From a checkpoint of a small transformer trained on Wikipedia.
Architecture: RMSNorm before each block, rotary positions, no biases in attention or MLP, untied embeddings.
Training: a variant of Muon for these matrices, 186M tokens, 5680 steps.
Each number is 128 + 24 x the weight over its row's rms, rounded and kept within 0 to 255. Layers, rows and columns count from 0. Numbers have three digits each. The size before them is the row's rms in percent of the matrix's.

# layer 2 MLP up, 704x256, rms 0.064, rows 381-402, columns 128-255
097:161086127140159141125165111083120097094093090197104111153152136134105149124119131146075150166140082155107108110101147117107111086143099103128109135092118127142178128106086100151112138151117124134143146114152088131090142118121096103120128092142157089133128094126090096091125136155118135124146123115125140087107110137146138131129161115114117131106137141153180127083136113116112107133166
105:112109138147156139149111119096130152120132116144106094124120091160098160113136173109118182139132141127147132144139151099146201127132132128121116137137154117169171124142123167156107137084134117107117112169056114145149153132137164119133121119107148111145117177128165125118132140151123092115155127147146155103094163145156154127122122110102113133124121117143112118149118132131148133100201
103:139113109154149185138119093114126117125061073106155144093122116122090167128101109142100126164150134124124142126114108093123103136127082150119119120128136110133154110147156106117156134151117130200128115129139091086103092127110176126130126127103097098136101128149134092141107159089123104148096174124122135100146158110163135122142160125141146101135139101135141122112116106148080168111165
107:116131130121115116163152091168151106147127142121149213136129100115144159127110122126156160125152160114139151117120095159122079140164143124158143149145138116106149144164164096139095107118158076147107118146116130082090119113085135122162108133128123113115157080117150141109166139132145129133132128160128102165117170149144186098124129138096136139118159142148139107143114143132129097150126
102:131109122135169136108133124160176127171126126142139128130121128109121153110132139150104156123108100082132127118124130158189111089121151134138126119072116108093129148167150169140099109131093105111149147090074122137122073116108155110157086135157152144109081141114154129117096124154137178114124145169103116122148136089120134132154116125152140130187142119151165129123142159133161120174146
098:139081139098097097121126147138083143145129115164074130171138122129136154154123137137111097124125086135101122146134133160134099141166144119143151134142124138127107092098146139123176158148130163089129125142135054137120151111124078153144156124153127148136111122128126135090126065168132113131176158133170147136096113144101155148099091139125160168131127171133145117158113058103133126132112
105:144126150138105122145169155127168123143123104108209135109127148121115134132114120095096138135125154102156130165126125114086120136120099079131124169142126132139120167145133144127154155127138133181109125122077127081095141154128148122142114100163113086098117115159140104061106145119101100175137129141172179152136098129107126143110145084122117127083139138142143129112129131048116133140185
104:155112118101118134110102092094148174112182137145154162099156137148132165137148126132157141136116120128169178134181081113164144139148143162128116086108127075126073100137182062125102133121098123104158117114082126116162127118144144121100114174130079122119108191124117139117090090094170153140121154154094137148118164101149116090150130084121107135139114128134133100153078108141091137168113
098:151101143113137107138082111152146105125172122165117147125145159148087090130124128146117153108153169137155105137128133127128186129127091131100144142181116150125141121094089115110204131114096145155103098128133136171132145147100152114147137202128097103134100178135133084137126146127132104151110135113166160116101126113099134108121097104183141110179162099147137110120184120160119078110126
103:123120096190092090108174091111121104131104106116087078116121170131145129167131140142151097098121110131128119132089086130140154142146160107191105125112168117090129100178091110127163096116119125119135133151109121105137092154139180170103113079160188146185119131112162189124173132155145143129141090088121127126142115137143132149141143147139124133078119117139104127159118149145120103118124
098:189134126109144188137140125113146124129103200130133167109130123131108132134141123180125116130111144160123126120108148081153110130133132168147148143117083101117155126117128141164181116158056135152107125139097163135143105161122099116087128138106103128138105152126161128119133154062148124157113141097158110194133110137095151142128089121132132163115108162129142174160135124142134142093152
103:140134174118130099150124120118063142129139123114111125137132104156167149115136156115133159105096178124143146134120109142097157130119119122128128124088092150144132134176119162148178164122126124095136125169117134130137159107090121114113119081119151093104146116127117157110142135163114173116113138147127131111128144105153085144132128121141099076142095146109149189142099132132149126164132
107:100115147123105135073129179122136157122112147141087113127140133119204144092152125130132103118138116111130116113128165103128141089148143126149094138112086140172136079158146128099177172121115104107138143119094108170117112115116124144113116170101142113148177084146124134157099154104124153120133140140173133103138105200113182118140145132112150165136092130142172122145104106108136143089106
100:111078097173130136125102173136136136134097139130123142132100113090133119125179107124146185098147108139149126188152125117113153138132112123139135125112088146132116142113145194121148133124111108136136102095134130131143134110099133137133112157129142120136115073161139181131134132112125111132105093127129144136114140147091116138138107146151090178102123115111139087116192172166149108122133
104:080130182110148087121164134170162202152119136131112101101135056115127102094147132135145166119086116160117121132118107149159106155130129108173160134135130158174146142126137134114129162171134109114149100126159117116095150100148156141131136171228125113123139129140124113103118119099133126117151096147095174131132134153111095142175123101141131177142120078148132145136152180107133113145140
103:142145125122101106151163165132145066147165132146163126152092111117125116135127136119154106117162093113109154160134126143173148110120187140140131119148086171123125151161133085135122141197119124087110129123141146121114159130128153125133084147134120162144170117096144102119170119137116124093115147090130140136123138113142116136138143149155108117097115126188151142104140200118134069105097
096:126146150131137193105127115152116147134131098181103118128082170145135144141126096118128143097125168109135145138091082129147133100118128077125124126120128162139139150119147159150120119137135113132106094133122114120099129140135106091114118147127171122135135119141157122139121159144122097108156114132102078108115134120145176137105134108078130118146111150167142105158144129100122162158113
111:159149118118154075121118135119120142140105149102134135154109163066122114126106135090135124153111128136142132185143131132148123114080163159147131094070076070144129132086120104107094092173102127135136133084169116138052125139112052087104136136143101149136144138135111133126123157131125147137109110097092150086143124136127156111145132111122106157112107132138129117074118114089106158144110
099:155107137101181159080169098164055123173117148092108118114123151140108144138066145082111106126066139143109126148121113157136152098138123123141136103125113124140137139148103115112122143101146128088130147156115100130125101130103135103132121107161088137167107112121116113150105162150137158095172115129131142108149143119144116109140091080073135133152152088117140099135139127123112141176162
107:137122117164091175170135127099126108142118110171110133170109106091120127134172206140197131105096111116092123126140119126134091115129128107121135116136104132142126086110180088132154110121141178165100175085133111110127142166152177093119124151119141166134158119130110144119129124130153108147158100125096087148154130145126114094134132111117113123096119148145124163109114193127133123155161
095:121123119109087102154121159124144089136114077153154159138150080127092096126076160141116120111110137103064131158134133120142167130153142061119168121109110110112111128111135147125126142129134134133157110179125141138139139128114100144124144195129142092149108144114128162107147141107131135169086130130143171128120084120151116133110133149157108174151149144118142056114103130164124132146123
113:108110137114114127133153140186166163130152123163182105129127124127159137142130120148170118144160180110086135127110107106116121193179121136122130070148088170155152111119125160137115127135107147146108118085152152136142139150117109139143125110117165135127137121111155103174143138146141157137090160098121139124147119100136131172127133121184128153155146166146136136098115116053102121113106